From a checkpoint of a small transformer trained on Wikipedia.
Size: MLP 512 squared ReLU, 2.88M parameters.
Each number is 128 + 32 x the weight over its row's rms, rounded and kept within 0 to 255. Layers, rows and columns count from 0. Numbers have three digits each. The size before them is the row's rms in percent of the matrix's.

# layer 3 attention query, 128x128, rms 0.406, rows 110-127, columns 0-127
090:116170149168172112136121104074169061113119165094158079106099097122145142089193101119096133160092081105125133139158137179168113140144143164183100156160143097107153072113105144062144151102155108163169122104131176137133059163098125129140132123138119084181116039177138132143203067118162161127184101142092133137115120108108161115111140170170132145103165102172094096174130123114182139165095
113:091123166135117098082130113126149141200157138183090101095118136163131137118181122080114124103109196169082148135198099180105115124161113156138142140159061084163153162125142127114100142090111148151061115164116146160095087106107117142116169154153065115134128183136161125150062098149088125017100158141136180153125166099119168107155116130130149157094171092098180178147101152093126148136146
096:183097091153167099145145126125119119154142185091119127109129147187174118068244166139156131072149091135097161146163125154099117096082143161104157130103116127111098106170143147108068079068126135156158155123082154137149088107105175152123108157071108151145129146115141133157114160157166142171147129185187206175158099144130124104140107100178112127123064131089141167111125129157135157072098
107:154132146078179141150128136078135108184106153187147111152108181144183121105131094097077112133144154123139156105098107125107189113204135136101101085169099103112179162185096122134096181115098199149092126105157094181149103106175134149166153165122166136122087193144136098159164133129076151085184166175139089162177159066129142152145094113150153139129126104127130176124089146174174138114157
093:078140184101134134203115076120134144100149141119109168132168132134118132189132113174096126079107170095133043079134126154113163171108143120150185102032156113084139170163157107170129147165135186111136131130110094106098160091133125151080089088144127128116176156112174159148097146152148070129106159117082133116126105073116156147089151166169100138112129087197145115148124183158111140116065
082:095133129113161072125141109141129108122149144175098183154118151107194115156106126163078117132139154162061111127132180145134115086125087178072122145083140198114131160124134103144113131155131107127137166072164139092107166173101081086130117113167179182145064102120121139118084101086155157107101146156177130064088156191113148141098140126125159105151127107097153082120065127084075105109036
095:095078116104125095100148137151110161084150180160138141201120151133123104143048084176102095163138134125116134147132100205128167141055124054077162143144159096066124137151078156094121135131120118125115078094138096109134146133148136176104124132136155174131161105133143146093096151094125097149162053070124132183076102081177163104142163153072137137128135142169146197133158158130120135136069
097:122114161163076141149176113101073111104163124144156145072150105224121161141168127125157084123076134139152157083138073137143078115131135113157150126135168122082122181118192153162107122116129114096093145161123126150190137100132078138154167172051109119145114171079091140114122170155084184097135118105085154127111166155092090190165061089118101168105149120112090113111119081081124139172111
093:116148108125087123200142115130177123117107078086185184149125126102133160099077166178084124111129169147099141117131154134143161133168108093158169136197135174129101169060137142104138121163113125039146120110147123107084149101155137078119092127148101062108151132147137123141080040121221152119183086134128151160150128155135138110128160154142117188101151146103093176082096095111100138122164
095:161152092146119136104190144129062170082093117110138110161090118122148081147128108103169161171163111163091094147074120058142187132148141099127125151113169146165078170152113166145122152208192098136076087154129145131196149117102152156120098145104070127080129121095090125105122117175083128114151151181020134182123151122121095134174127126150131086147142167130104118142138135087114160129094
100:103151110161198125113149125132131095140123140134143204113167178187193114120087137122094167145143088113138146135146142065141114114085155105145116101116159128124140072147166183133147123156133050121056153139112112156152114121182127128138083130092126194091161158097072113122172082105114132169145156175088184173128151096144178138145178157122131095153129158130116135177195105094061155176117
111:108144077137150095149072116133101108125080144177163127124172166101041138182098210097137143106132112184136128122133093148141156108179116121102119136109191097129102110098126085170134152103111114152110102171200123104120099108155092133090152118166146091126097133087158119083109120091181120120158060141094115061134135128173080189135086143108092153129145129143115062068099164092094117162086
093:126145123201118142138150143143112157129147090072090089089124178166185104141124133109167099107096097092093156179147102143121122224118164119090120073092111114157101096110130134077174161072174104194184121152132139154157097135110068090153157165174129157155100179108117142117166173125101108101158182133112183119104187117137174120147124120117127088161102078116109114107091082127086080109105
090:102149144125170090132160154155167079108118087106074075120184164113139061159105063088151111187123096109073122145137119094147126116130157160140133119146160218128171180109133146183133119187118123198154123172101128180145137114088062108181145089144099149144152174152149149120154132146149160131098110106141160199123143112070161149153161138167108105161113106084146109093150095127141141108193
100:104123156106147143144157161167091114145151152071079050113184192149129144109114131117126136092114107096141134153090144167122099130143160101082104166109096115154114164151158107160142127123076089102164127031105146173149121174133136125119106150063075135179126137075114166111114152136045133169160129128133117133134168125113141137082094162124135176055143185147104100149131095075074160059155
096:164122129136135089128128119128112139093154121217152097193129117043107143159153114149138081163149109137092110145066117135157096108088090130130150184133152132100135152160119113134138104129170136134172167146165125140104114117144164131103111148135197108067050173123107086099188104093171141090108091069149099148097083115116160180146113125111179148210100100138125137143175150130127099094044
090:176096135128125174107196095200130164118177120160161175114163131091128137117122107158199081108085052134130168108098099063114167110111139091198148127133153110195204145148117137155187129113147168136143134130143105146117143124152140072157066152118090185131117120171122127049098121149125150151135168104090107119073144154159164110105209135129124107133094148110167126106115113125112087119136
092:133135128120165137133078127097120190093155112144150109146135113142103099158114199123127112133175150063088131120090138143115084096085122090082142159132166227109151119076051183189141138087141092120145175157137105137138116183093132181164092131160052095113198121112137114096139102137097111155137132133167199186105114110112103089103123163087120085092145149141139092090146103128119154167139
# layer 3 attention key, 128x128, rms 0.402, rows 110-127, columns 0-127
097:148072128120143109081071148153152177099106106141090124072194125083138119136148091136125186110146141128123071126130123135163083186138100123149083100200123143174144091124118077105100062076148097127140153139086190087155152139146167121099089083184163160118158105096177125123144122177128122133181164072129129107101108070100098100107111132143148106154159184148165114080189141130174140105097
091:125138088142080139175192127122090083132126196176076151158084148108123172156097114038106122106120122148086081142126122149179069157142152116136122124112185096157150089185133103166119124157127180162173116114132069109142053129132110115112192175106163113096089119145121138156137156107086124119150127107067111105086182144132146129130097121098118146157126141162091070115147128088138097037122
097:060111069175113152130131153091102066096171132208181141098163097114132124112099210155103090054178064116073117083170132114137122139105113115099130159062094150109108123105121169099130122133099142104094072111165167115112130142135137146174147157125083160123099178141145190118108128172157068101145163173159126140179153142157132122116120115114088100167116144099116069135070128129117148120150
116:174150064119127125172149114071093131114106143110180106111122150135074103155075127098164141075112119153105181154085084116138102156159147118092108108125211144102150139102084139086148145146140117153130167060134084112132090155158154129128156210123066140166107169111142159139102134164067139102146132103164081082159125179170084157119143175128121117141093192157087069125092143098156082100102
100:151104096136134166095122076190060149060157107118134148113159077131115154119161099149119123184090058157139133159134162126080089080106112135089086120137096104118116167136132080116153173136100191151128176108138147129125177147107065141091138113151218165149106103159109125144123131104169130132093129144137198161132090083077134191147177116135119138152133124158178182157110085182109140138176
094:117116148104138131178153107144133085083132151112086139149192080124123155071145136161125146101151114150077150131052165140172104134107133152140187172083145169125126172112105138115100174144092124136099124154170097074163153133093149071113051165092145160044133121168100100146129160075080105115126130126105116062140045156138119086113169131123126113115178140126126163097065136168098103153081
098:168110090141119124148171091156155098124113171119189173173144113135090164154127149159143100134182056171084108131145119143142130098162110090129086125164123123106081156092086092085147108087123123119155112043174081089139145125120103169150153085096112138139120133150109114160074114092127170092095105126079083163176154094122104148060120145109120165114151103150140061101149133144029174165093
097:090159173155104133181158106125141070159145106085097087042134127148183159086137158153144132165119106094191139155124130164097162094155124115099127068147133117127123122148138148167144100106138143150129144156101151169210127147107138072141141158157187218104147135107156193099163122122105128070140176165078125127104143144121108131079163134179105094124109143142115094210093143104127110118059
093:100108123091156118085142114137108127101164122124111121074193181118081135103145141134080120134165106087148114092176116087152141069122162150146115106127094125092119134136168105135118144171045097082113170157082115139053102083038128111132146136164100144132136123134086123141194164108088119204079139081133117135138110132142130145076149051159133127131144114111155158105102109127099023104108
085:159131108157124147059123146177120084122091101111151133089105103085143136172114134162150118155086099176108127137095092219157191191079097125126176121139129107131087125177128170204167165131165078168149185143066163145158142130105142139089123131114111088090066103129133146078180140102143157160112142136160136105072131086130139163154119102172172119114163147080091116097075122141143081144116
094:197127116145100133108130167099162114219049149095186102075128129129160177093080162110103144106179172145130092131147115160106154131112106118182115101142128113075126177127149100158191155130166086162108171147159172168135117061123086174156132117120144124131118118102110119159173113135076148056126071147175145085108136142072119110107130151125165167156103055121167114127129086109120135147163
098:087093153119213158087112157097165148163149176140106131168111173146114090141151142133097048168130047083156151135148120144115135113109107150127155146122104065128106192112098105147058142137136122118116164136115069140117147118117167076060114133111133150084109072099155059136114156144111147085179143035155091140074142122133131113136110127190116116136097094123183135114151111165124163101156
091:165159151057131113113112157071101154185141154136125150093107123126094121156123133092090089118193128087138091083139133110144206084135197142142097142082125122201173153144156071111110083122128092147141059125103171192156110111116207096114142152095142162135162140112107118093175129123148149135113141119160096137135113163096158109101178152154117156078094109116203091108143144088143112153193
088:132162150102123073163072118155121180176129116118130123155123107126145117067079147105139182130147123186130117194167103091139196160158125102130113126127149134169130188092175088125111109132081138103110114127096097104103133084140146172131042126120167105181155125111033112139132158105117128146066168149148131150113081072094105134129140113134142179116177067088155140134120090077139196177124
112:103175078103177112100199138127157122138165120078098128144110123141133144142199118127140143128064170084162159145091148151101136097168085064085125178172133123158108099085111110129153118175121144158115089159132116203136115095108103064137112101114136137170132115060128158136098152140174152110126138148103090116120170156065176102119129138112139075163096097129131206051077177119106099102107
098:135138142101136127095118135082090115122116150160173145146062119107135170097132193134113093129059161166084170133152089129163077192086179190122116133092142134081164106158078128135100083200097166106109126129123096083135187133143148185145123195137136114138141183142157123092126125114090151087129146139192125125102104194185134171096091122098117115125098116091126151113173182138176132127183
095:164136122161139161127137083138103107156104139140137149165102096131126145104099094130098099127115136188219109188175161084157165098070092092132101108175147110082165190120154108074116192066182095112157118113149154110159150153153132153128095133110149149166172092131137088125106077099176147129086163121101169175123128105137142137068181094134202137108146148178138175096137203137133119122101
094:123171091077132119121075140138175118079086067080120143167104129140132092118136132115125124050149141094136130147179086096103149133102052126190150226090153161166145152135143104095147113128156059141126049136151093109094130124172150108126179164134143129164136120126155128119151156175198172113107076131115113158152133104114163143105134129144133198132106116115179077171110103128124162120065
# layer 3 attention value, 128x128, rms 0.441, rows 96-127, columns 0-127
083:123132188141136172129121171103159139162058132138140132193072123167072088145168116046138133108158156151185114109184162116159110142133090138173139097184085216084124093113086156149083081151114126113163127130112107118193088161128120148129113084166174127149104098147099117156096079168114164133131172088136143104142095124137172092132159141116142115094170099112151138132148204122155123184104
098:120133151109099100107107096058126147193076165080072084149135165145125166141154121096139120165095083193122085094136141149140177129072147112079133138149117124116178151126108142141136136122183121122125145086083164144099134126123112155120133133113121050121109133093148131106136065151191065123116131124157089187169121138163169044116149135124088122150142184173205157164070083113121101093146
090:147138108191118099169122110136139171181120096128122066181174115127167179122148117090189082172100115118163182131172143129109124108137160156093094182102159120120079148093125101201212110147087090192131145107094171137121147148166141093146126184115051126100154147146184164122141118150111126108177114103069173176153097135119143093153130150070104114130160116129155130115120143121078081152110
092:134160124159153141165147161114165159147150088170139071153113124120120129163186103083086157062126167168120151087156137046146138134175158142151099117144124126143109155143144149158076118181127110115077100119136212150078132091106135127156102045162137118060142149144155073115188127163093121153088117157175158092168163139143186112134129143101175198157111140107116185111090159136107116102146
082:112168117124137102166145149123136059060173112123132147123086178155142043085113048118108187102111147141098066151135189168156121099118143129148179138135113093152155112106111138092108132129132142104195135201188130147111133161110117166199126147121108189144045077122088127114141139109137089089138107153105151077168098114112138119124154097104041160119108119104085135138103109144128128135131
102:144149137102114143129127148163165102083148136133104066143080107104110076080120117113095104128110092141166114166201083158101155124159084119150160144118162173087167173144142095115093123114116127075183117149148114167130211128103111146127207118139139108154096120115138147104163088128094173081134160120099138143189148160055123127042137111080108140195097182159086110134088083177121112148125
094:131116083153104120166066093102101096143109122114166150090120110136103108095091155120086067150067163165163092062090148126145113106135156062066143124127111087124102130177067037139104136155104165091134140124170146141086071113134122111097163144138165090122102196137109097061166126138169117124172064155119144146134159104193125143069133080171083118143086130134140096150155131121116117103145
084:114166102147188189163120147149164190082131093194129081150088126134148163204114138089071153094078130104193106168097141161083173146125131136109101119151115114158097130117150103096182119104111121094104151116148128154089142109142091143098136118132172149138123102134070148122177165122115171109189081135150142136159130132187092132123116154149106084119105159068095187064113047164153158142120
114:127120117183135111187101147112165115166135122182141059130142101073156064149112115142164082108114135097135178108134222119131130089160147097169088138086162111121122164124123120143087100109078103130163156148060124176137119080099146106165188148148148145096140171123055142138120151125114077086184131151120093156142173168113161150097065109119122181085140147117169185131124109199126106142137
090:098102085101069125098144128051110113121120174108110140148170152122167149123131146136118152165099100116178123152153060115112087137155109131101144092127159103108160161122142082140177175212142171219080122167129139104150141111158177139113133165117089079162107137164212121093120176125160156083129043152111102122151185119122076164108130122126083093107122153153118063138155128108119118160141
093:169144150089191142052168130132160131158083118143135137173090182172164130113178108084131186150178125170100156136118168111108165132170089109152096137150131178152190166158062184166167123117149112157167161183148123156160148165054128068123134113110162122139156120106117102155137118091105123161153116117150178141134115133135095100111171134107153173141178093181066155114124098129115080086095
086:172135183137163121144138142123203196147127099158137089185121112072115147232134187188175094130128131067145167065113120149102119106188173093156125143164108095163135189092154135134124158122123134181159108118083159147102158089150106142169103125162105152084149110133091083132083166122083128127165146097147146158117155149140160168159108140114132111145106129101162158071134143145170099176147
085:134064190120119118175166089122143148104099101147172150170098083142115103091094146082178143142144147119149132143078138174155030168097095112141070097141082154141100112166086125098146096072123173062081133165103138170140131114143115077090064099141160132083103133097091103151077130164137090077145109157143117135148138162167149149146112190125139146102129173082167071151105142113149138144148
083:111154133097152083110170173112136113117108143176112098116115078155151161103101112077137136142117126187129064124130100067158124144162083138117132076138162148160160088185148131071097091115077107169156135097141163161107098142151080200153167175116121178126168161113104078173118134119124117157154109157103152084088106085150159131121160121080094182087156074084148088178141105119067078123079
089:158109141132154154157136087158127163177140104183128076096141101107114101058098156119130069141076206118138178128173133106153119098122140069172127130097123150128114175112108144156083161124102133112146116060081162145179144126144166152129116121146093111133192093162161124113103136188134100177153172100133141195134160160136118131085101193106182151062088069083112127092142151117067114116120
077:121153133087083147146133141113188070126082075192094112150114100140124191170101155075111155133165112141167127139177162130155144098116143146134112159096138126114095148087181168122162096160159146155154154169068184159147112169094108191118141110159168170175155145104169152145109211153097154075163148187118144122109059155141139110100114129113113120175167108152152065129098113145140084168102
084:099146072160100173084166096124137104106153109148067175178075149141108123161178140120124164115088076162145171159140138143076079172129145131122112174161117107106108126112120106099130086156098136180179103176160166110115197193110115128085147096079119148148107038136105097116161110117093126090177133156097196151116176135086094111090119072144119083172110146129127108129140103091107125110082
085:104131134126105126166079109157113100090145123118141067130132138138154094095101135143140167149079155127111118107135157170164179097115174190105097108096179098145089150152145151154123127073127147181146102054064116096080146137142099184164151153059146099160105137135078141153109134090170097195088105118103125123143135121125106210107131103085136165099074128158180032120119122156127071138151
103:136133117166142105121145110142181122173100121114178109217122074108152147164137156045124083076164171098112126129255136102162141116096132108130098163040140100148131134082150161123132114081143098130148112116118098122127129136148085121190152111164175093142136083154110130129124130098126174115112156134075146181104057128137154111124093198097156158144141102137144151150108117135115113168155
091:121128018129101111149126096051108102069128116163164182105129185129087180088145121155149077118116072176095175113092118094121112108125106115101121113134153126130144138137124163070165137160086142164166078128166099119193126152092121100122188094160124085120156164153166094139109153168103141115062084157116123119121130138186165134128103101152141126208101141165116151174139185105155144115127
095:180116118181127131157118185149136118180172081119154066166158154097188118096129105110123108137115081119129127161109174105120165105120195131168120116138145083156092142124176113116117062131114128117123182146106155129066134139151102103185153154137128148073080129097166096119131150100214080148121133133147078100157094103153138106130100124102095138080122172080162109045142132165079170191164
089:075130111181100128082156048117152084076085128064097168102085156099164104127169162151081086151134110107141119099154083142123092118146137093156174125119144176134182076102125120113098127127093129185101138106179070103110117164111113135146131172131140107166131155157130076193209125139134080101122123080109124111125146141152127136138145031151144167209070120110161136122113131098125117116121
100:050165131067130153135149109098149137103132145184169127093143107140135125067094095140150171116143116122071117139117079143130110108142142163137170074129116195149162094074054163077079150146120173157182138100145108059126095163094097161178133121104134122131091066153169138101084132127100141142151174129118102135103156144151130088111177072125079166194158152107105105173182154095147117115110
088:151132122157136073177111113121124132196094169137147106183121095101131112184143193130180119152085099106108088087162132120203167125120187126141151125143144142080079112143113186098131126122175159160132172081101155122058114111130072129119107156121173147111158133168137116158155139188155134163113119108147108123170099171139092133070112129131088182128022164167143131086118094154117122169093
099:159095099147140153154124117169166097209138135161118099173104119087126155120095132079182156099128124163143133130094139138141128097057107144131120174071094154139110152173124119081138088162113091141119166072095091185139095122160152099151162145125144117078185148125131059122093171159121122081088090108053185105135141098156182132111093172124158113099092130092115208152100069170138139123147
093:137190078117130183137155153129151129164176204138119152137105164136155145084111112122131154109126148125082148166119090112130102108087070107092125098115160161121109117094135157085082106166104126144143109143135076186127091144164133100112121142067066135134137128140189144152084181051174178080178168104073073153135143152060133120079065099117116120110137117179157093120188141145127098144150
082:101148119144132158128122130116097108143106118114141062178098088124191136113094084156110042110163114089129134165185103138123138088077184103163139151070180088113094147136082101134109140116158092177065112112157149100083108101099141150160101110122107138122108112162192110097125147172105080179117152122079177079164112092176138160099108135116156154131075144081096098141102177187114089169164
088:078152117144140113143103148113095084142179147092124133065070111138136150136128133133148125202050088141100116108246152137150163120157086122128092129116184075131051126078070110159100157170115118160099088129155154118157098104140138162095119100072114057165137163155121108109147088121146099179075162077161099142125170165075126163144116108154146145148136128143119128134109159158122166148127
103:128112093181150105135126148136074120116105101142085134118129124092135116150146116155135152146066167096147134193151146126082146165171123049156084153156119091151149129102104132139101172128135090096143093148120167096158123096018079125144144161111197060123094178188073123098123105117128119152098056145123116174106152112125174141150071130123120206132138139090125145145097110064134130070140
095:147152076157096137139151071146153168171116133171145083100168122067163148141130145136169137110074157097164192156106082137090147081110162102059099166156183095162087103093120140104100098125115112141090240137097085148124135135136136090115126104172106121136075153192094135073102139158153135150139150106122131163131141163171144124089030127133151141088114123114090118139138148145174154160142
089:072105078164155156171120164175094144171132067124146146156148158168135166166167093155118078149106184156160176139097187179125158174142126140185097220100093094145096093118155159167184130162123103141122164096176177172082118182133083095111150141130161150130131104175156128087144112165141135115162119101100157126143129144091124156142128119162126097090130095152097140137093154143086174121064
089:118181155172124147162186180132149168113092114148180162127151087076141123204117152185139145107118212109194155089136163145121145127082147063213156175131151139158086158105108160112131092117149095105165164111101123109061094150122135091159098132130097086094050088136132091139160100130155109126116115175162094102092109083093122120144127132119151137140144132157111145082153071149136123167150
# layer 3 attention output (transposed), 128x128, rms 0.396, rows 96-127, columns 0-127
087:117155089112157128061125182105154157103151111158131118141159173125134202118154180132066112168126088076125116112093156160171148159115149095090051089077123124126117111133086113088142098091109089185146185089143112145123091062150096054100151145111180113139124141086132144130173134137182111087111125191121155142138112095101135131144102127154113177096150144137126161188173125096062117115075
099:101098164107121087134107155090146104106162075149151117139091137175175110094151123140081105117126190159165146151155099128157102128165150125160164098154072147082148103153104122142076099149130129219108138092116078079127134101183112127070149114113132142139115115147138105159107153095150145072172167086075142164163135144098082185113214090104155126102110094149084093086167100149090097162064
089:153110104073123101124130114146210128108159182157121158180170170116140117120163153167082168084095149094118113101130140153101180132112105111100198120153111108063090116175123152141065139051147152118105157143162140139126098166145167153151130145155115080123167108145137096175083130099142114156094164096180132128156107123138139212115112092135191182105143128072130130151121193126153202112104
096:104147134183099152110153167183109081105119156126136098163201117084166127097116082114095093159144105129156088121099127134134119110108119125181134162122131127139116096176104139131157147072106103116142142168160094161158105078160128179119195095146141070068137140089162155121128089145163082187109118148180124140098123128068076154153148103118170139079151081197167096094162068070110070148127
084:134090119125118131121111101119100154160140065116113106126127082139164198156055195166109106107086114127176124153114131146113084143126122106098118213138106124118162124108204194137165130100084096153078128150066108084165096052132147086143169144165096104137116119123163170131128143168094150109142135171126094149148132184152121150132134152175132098233150171120153131138146107147118159152187
104:152102092126156114138158113201129158194111097085118154075129143126112156135169139148123143118106111138058110152110158138147174131135120096114114193171135146091098132159200100146160137179107183152128150114174117190155101111153105138071188119111162153051064149043096126100160130124161175134182132091133084071095156141134147164090117123137125106121116137157129149054109075093125127133124
096:136123159127119182099179095122069103173131085115120070160083185089181153154152125085153150122083138112128134136154139125122103111131124169136160079143112129141176154164085111098131139120160088179094178157071148146150162084083149084153118128155104186115130118108087118164111107077040163105123173166126132130118118155125159172135160106059136072116123070109044108103170105137115127171156
094:168113141166145079104145065125063119125153178131130098027101113069097124120120118121212104138139147141106128189158150139109087113113073158147124151139140124074091104148129102131154104127106089169172172170132076211094095122133114121151184160108152078091131143112100134147136063087149167081126150142163188163125129097113076126118120112155113131171144147134164113130120126101127206102106
111:119128151151096154103184113085121143102150162089108148118168122119115101171233108151055133162104145094183071159094088116120149133100054126106143198155174161131100125133154143136156179124131101128119138148170129103165110162107139098096141159163160141064126144166191085129156119118157137150132141145134120158113127085139161143149168129123105126125107004094127125091091170094102155115176
088:148069149089131115141153104186173186109164130119154174089134136173112133162066133160126134068117152086135153095103147079151154127092130114173191097092186180093095157103137162118137111099174148129145131102132114175133157112191108159184095128118088131164130109119109210182092145076101197101099132095112101105134122126138094120076128130049181113158129127065107133140147142124120096148161
097:096085082155106095176121102114167102138114091189165144130131183089134141161118155111103110115122151123156120152076120105116137087152158156120100161149076191152174096138104095112083082144092177089078114137120128078167098093180082121106095088104129142118103098129125155130147139142171043112070096202152139177156193101132122108077122141168128198084129184172166138128150115113144098114137
088:145140106134120116160135120172101155156125170154144179091123101102140094138173087133120154148169074134138155144109120142177110123124125160213118131188184144097128118156159082165053127073169088086119121139150136105111107071157151135071138139110114088074162162126122139134134095097172093147167099105120098150139134045132094143169109134132117219120185086112107087181136162108079192133098
099:104147129134157115126133111110120040108165124139167103146175128159121146199155102115133103149162067109137141146222253104169104206095156123147135101098130154119117180110113117169130137135176111141129110135084103113168131111106128088162156167106120186086138106120144106122139146123100139155125062123096191154131090071179126099100123118154133160115151122167117132178096088163123178149099
097:090069106157086111121082121107116121149064116117104154074147140153133104190096141153109131122107128063168139077133110122153117129125098156090154185094098110139120128150082138194158111163148111175115179189149125124163168128087192105162083089147051075158088144118133136137165064140140123120112108152182210128157084136126082116131145105182181109191127123128112119105157121159154100088135
097:134134065122088179123151144165135138207155143181183181214162140147164121055217082129134168104113106156137188093173125139117169131138152124114083141110125130082125132150130134074134180152159141122165175114096155127136149150114164171096098157107151147069097144143130083092164113131115060154079131129183158125120141137115130142164114114117157111138107071088097127197136159120163139123135
089:148076134120157111066122130150151156157117167087099167094150188080097077145116162152138147139197143099148134110120164142133141153229135127124102145107120150133126103156070125146085126166089092188086108108164132137097091064169121164172206165087134110136091185155119105142139083131187161117112083161123152097159174123110098125143159114093156188116180124129092157119134124193114140152118
094:193145076064163124121068120194142156178103142127144054164082138107138175182110162133101116115174113144123101146077145127149196108148128114089171159162171139131123101134136160117103126078099089099097156160147059157125090123114102119214138166133120148108095150159090155145132206124156113116137137111159049154160108121135098149097109128131077134125152159170096140151141066137111130094092
097:114146168115079101116146153127092120187139150086087148110153063113098128160139118104035093087102091148133112110100076164120108129137134134168176127131067079120147095099182181099097108135136153121080144128150096113114147179150151141117108096176092088070172151153107100123151099110103171130099080141136152158055162119167141134155127092100143078200166128075080183156118120149173174134134
109:103068151132157162168176148080117109130147180155187097169176121190076105112133137167103156173094175169103132137106172211083145105111109138104067125125108080099113115135127113141070153149121102181097131102106180104122084172190146141109156109079144084109106188133122108111140118129161093150112112104178065134094156129116135124112104089136138170092144084131103202135123069146144154116107
092:116103070177180101105159123144143119154137149087130104132122177116100083165057150093155193094132124170152107116144147123126196170103159143149145142110127133105185101106054132170160134081176122127045144124134129100139125134113114108156103133093129137163129121194110160115124145137111063132154168146083094107096155133095169122113149179118076121121132096142125061122088066120120053205166
098:072185109137138139149169132159155087086166138141101103137122086132087156116106132119117144140081123144122128146117120168094093134158078121126148138117093164171086110140112135134127132163097115144122046179187129141135078165087161142130104192092148093135201089117148138158107096137077168120149123147135177199105173127130107227172144112175188114204174097085107149104133108089108128121167
099:159106125079116097136112158126081164140167144086136133059166105174070152175102121145120162135119091144114078153077142153096216094110151101133184116110188104150118069140130136137123117132141140134098161104093179133154160127089113068078102074136065197114079079132079175149112151144086096142122128110161093140099162151069104150160128142103092099114131114143130082150165145138100077090088
105:125109104105161178101125120148103197152101114079093147092114109171097100132092178148132168168155093138158109111075140093166096170140141108172144150095124117115149138119176150135171112169126133102133169106084071111118183145143121085166108157121063113124107135120144125134147179213118074108167131174150163162155132201141166172144105124096203146118063114122127117225115089085132132128128
090:117100139136096127113123163104106150119189101144090142043038135113092117165179107092104160131109173174132114127124155148087163111126139153241127124134154070164091143071154159115139149098104110193151133122145139094098090134137173189102109124129106103078070111121091087133111149129144122161118094138084157164075121155160111156169137120120186092085173088085085143106153157129097114134139
101:106091076137093160165157183094123082122100096112116116131140141153113101162082069102113106126085196107137136137125149108077197153130097119101116120124088130096152123069140123151134118097125087160133196161131180133068152139099110121127150110079160113083159175166144143136129138086146109224106151163157206121121140119132147145135140139124103197185149106103159084088144183135044137145107
091:160092111114194083062085141127141152103176144102088132123097127136092076143093107120119137154158132124138120099068103134130120079123112131113143125137096141096105185122138230141122120174128129092129146126124135129166208179173113116155123153134180130109118160120127112168152169132083112184166145204133119068112093110127149092085214124173158158171130167100165199142118111077133094140139
088:143128123112150115182159204220123097124119181092163109128162089161174136114163112105130140126108100126067142101138137117087141123125129084138119118143124126108149124076096170122131167104114167143097125138119133128163095126165159117111146137088106134141136150132132165180115120192124124178082097122183087181114143190170158214205110135090135153175152054105133174102130142079123197082104
093:120136077140092104125161166169127146138092109091093111134183139153195118099141125127085114095149160156122072132127101160159139076114173120120156103144130135169136093124150174071155176103174053144135085076159191120141149129214107162184136101166124131089104113158098116153098101161129123119138183123157086111120114091139162128175118114083168053152098158135134148108132150033148081109108
104:104101133067137087149197066158103163159083136125147086194111129219131097111096160126144095076118132164157108124154096173124104065068124118169127187108192138119129132129184142096143133147153075134153062144136122113122103131142089113113140135126129153102158060127146096118138089113128082095108160156185146178135158098168152086137123067111102078100120081153151136095170143111132089164135
096:092152203088161130134175097168164175096131164145141142112099139135072070124101101070134166131163123169141159142153144061054117144111092118101123106132059197088143073122126102119162194122137092146147147131117156110121150188108111131105098172089163149108149141096102118102118166088117057157118195119157156155087145101133083134121128092098168126130139081105154148157148127116169205130125
093:194182124134138135121143067148129136122111138120145066182097116044091141050086127078161174141086142129122107125153106141127122148144135108095107106117081120120102130133145144074106106070079126158134150126159185112059104078098198154178120100103121074080138060152069083115131122143113116138109092159179107129188118118083114136133099101113123112132126159114115153099152195117073167146127
089:081130133116103141144128110130120109120165135167123157147093070124115103091100078112146119163136062123109113108076122146087100090146111142097078132114181106158108149080125106052084125177077079124101106129119127078079149093111081116137151130135143090113226100145072064108124148092139088124163104189124122135144104135118143186137092130100138162113131131122090122087180076052171165108191
# layer 3 MLP up, 512x128, rms 0.296, rows 0-4, columns 0-127
107:139107135133112111102131097129140131079104147142174160180175131068125105175125173103163102130179130113090121118134162107113124142113101108177187098111133130136132088120093099158128124175086107073120093182097086130075135062095139072071093142108135228118076126157197148142054164165162097111132139127140151179112120148146178184126126105107147119168135094090116110185077129137146166093117
132:123125061168121131119112194093178115150173120112131139130185097132123127119035139153102124152160168117158154093143168174149126141137043139077105161148113122199107189112164138103160073119211160137144078149173124124100162144158178134114150094152141135094117094129074117122174172146136174140100111121160128110100147159147079114146157063125074126149069167141147139103162104117132146166117
127:151149146117131114120081143144113090136146078082145156176140170143088141134125136110133120162168066159064119104076083152105031142125082158115204101115064158144108092108092114139142121195087130108110105179147109124098161127164133113138140155120117110119109165093150202099208122144123151053117178119137140134105115137067136151141153152112076186087105119105155144144156154068148160136111
066:077158153137106190091076175173164098142116135157137138157134126156114107123094131142085146163157115098157102106120146146117076149098129139068099127120079131104116159128120148179133107166119171084202135128190131109153131136052137106097182176116127162149172139120137085171155108058156149150139168145013105100187147084108147091115123091096091139115131099102162169067155145147147124133108
041:134174158089143125095114127103127125136190162130140097161181123084187152115194158159153115116117108144155140146160080096166117165142069096140150066126094077148152125058135148095126155134096168175171162148132137094079170124084144140087077106132186142128132091126092125140189153113128079120106165092110137152064154084143124118164106154160173101148160135156144148080092204089133149085076
# layer 3 MLP down (transposed), 512x128, rms 0.297, rows 0-3, columns 0-127
109:111111120137083078173151106116148057150103129111106147131080149146153117070125151155163120105134155138105123124172098097157063102185115193119117087142123156090114152091177102165182112105081106160120087063127114157091169119175124128154055145149172165112106177131078130102079116158169100171077144085106093072113144147175085157090115147156143139112086190132129077134143125145155076124123
131:119106037126138099081124146150153135130137125092162084112098190161117113155137110139137170092127100171121102171113108170139129077154079094149102124134141137107197115147087122114115120183090115105075131185131117138100154142126073117096119100155133145053131091124206031138092087108111161123092117113133098107156137121114198157171124110152115146038101107092156172109173127097105096142128
102:117085086074167138160141111110103069121178185107143161161067128145124125105098168148122145133077114146168166158129121118123150101083167155116121192141131166099153111146189126176148134080109180148122146048141070098174178167148099162107053124138130147100112126140088144107098172090094094178093096099143086131107142127137140118071147176133157100101101164137126091175166159126070108117082
090:212096068050062117134147180142145123111139181175120122182134105104113117120106117143131126135157119113151136071130121151115136129160189126119127111088117115100098184135129127178142142117077149108093138112109125045169107118126084148165186162118127126087099127123172079141128173106165118191065125076155127092164174124124146095109119175093138069137160138117163140088079151082150177155084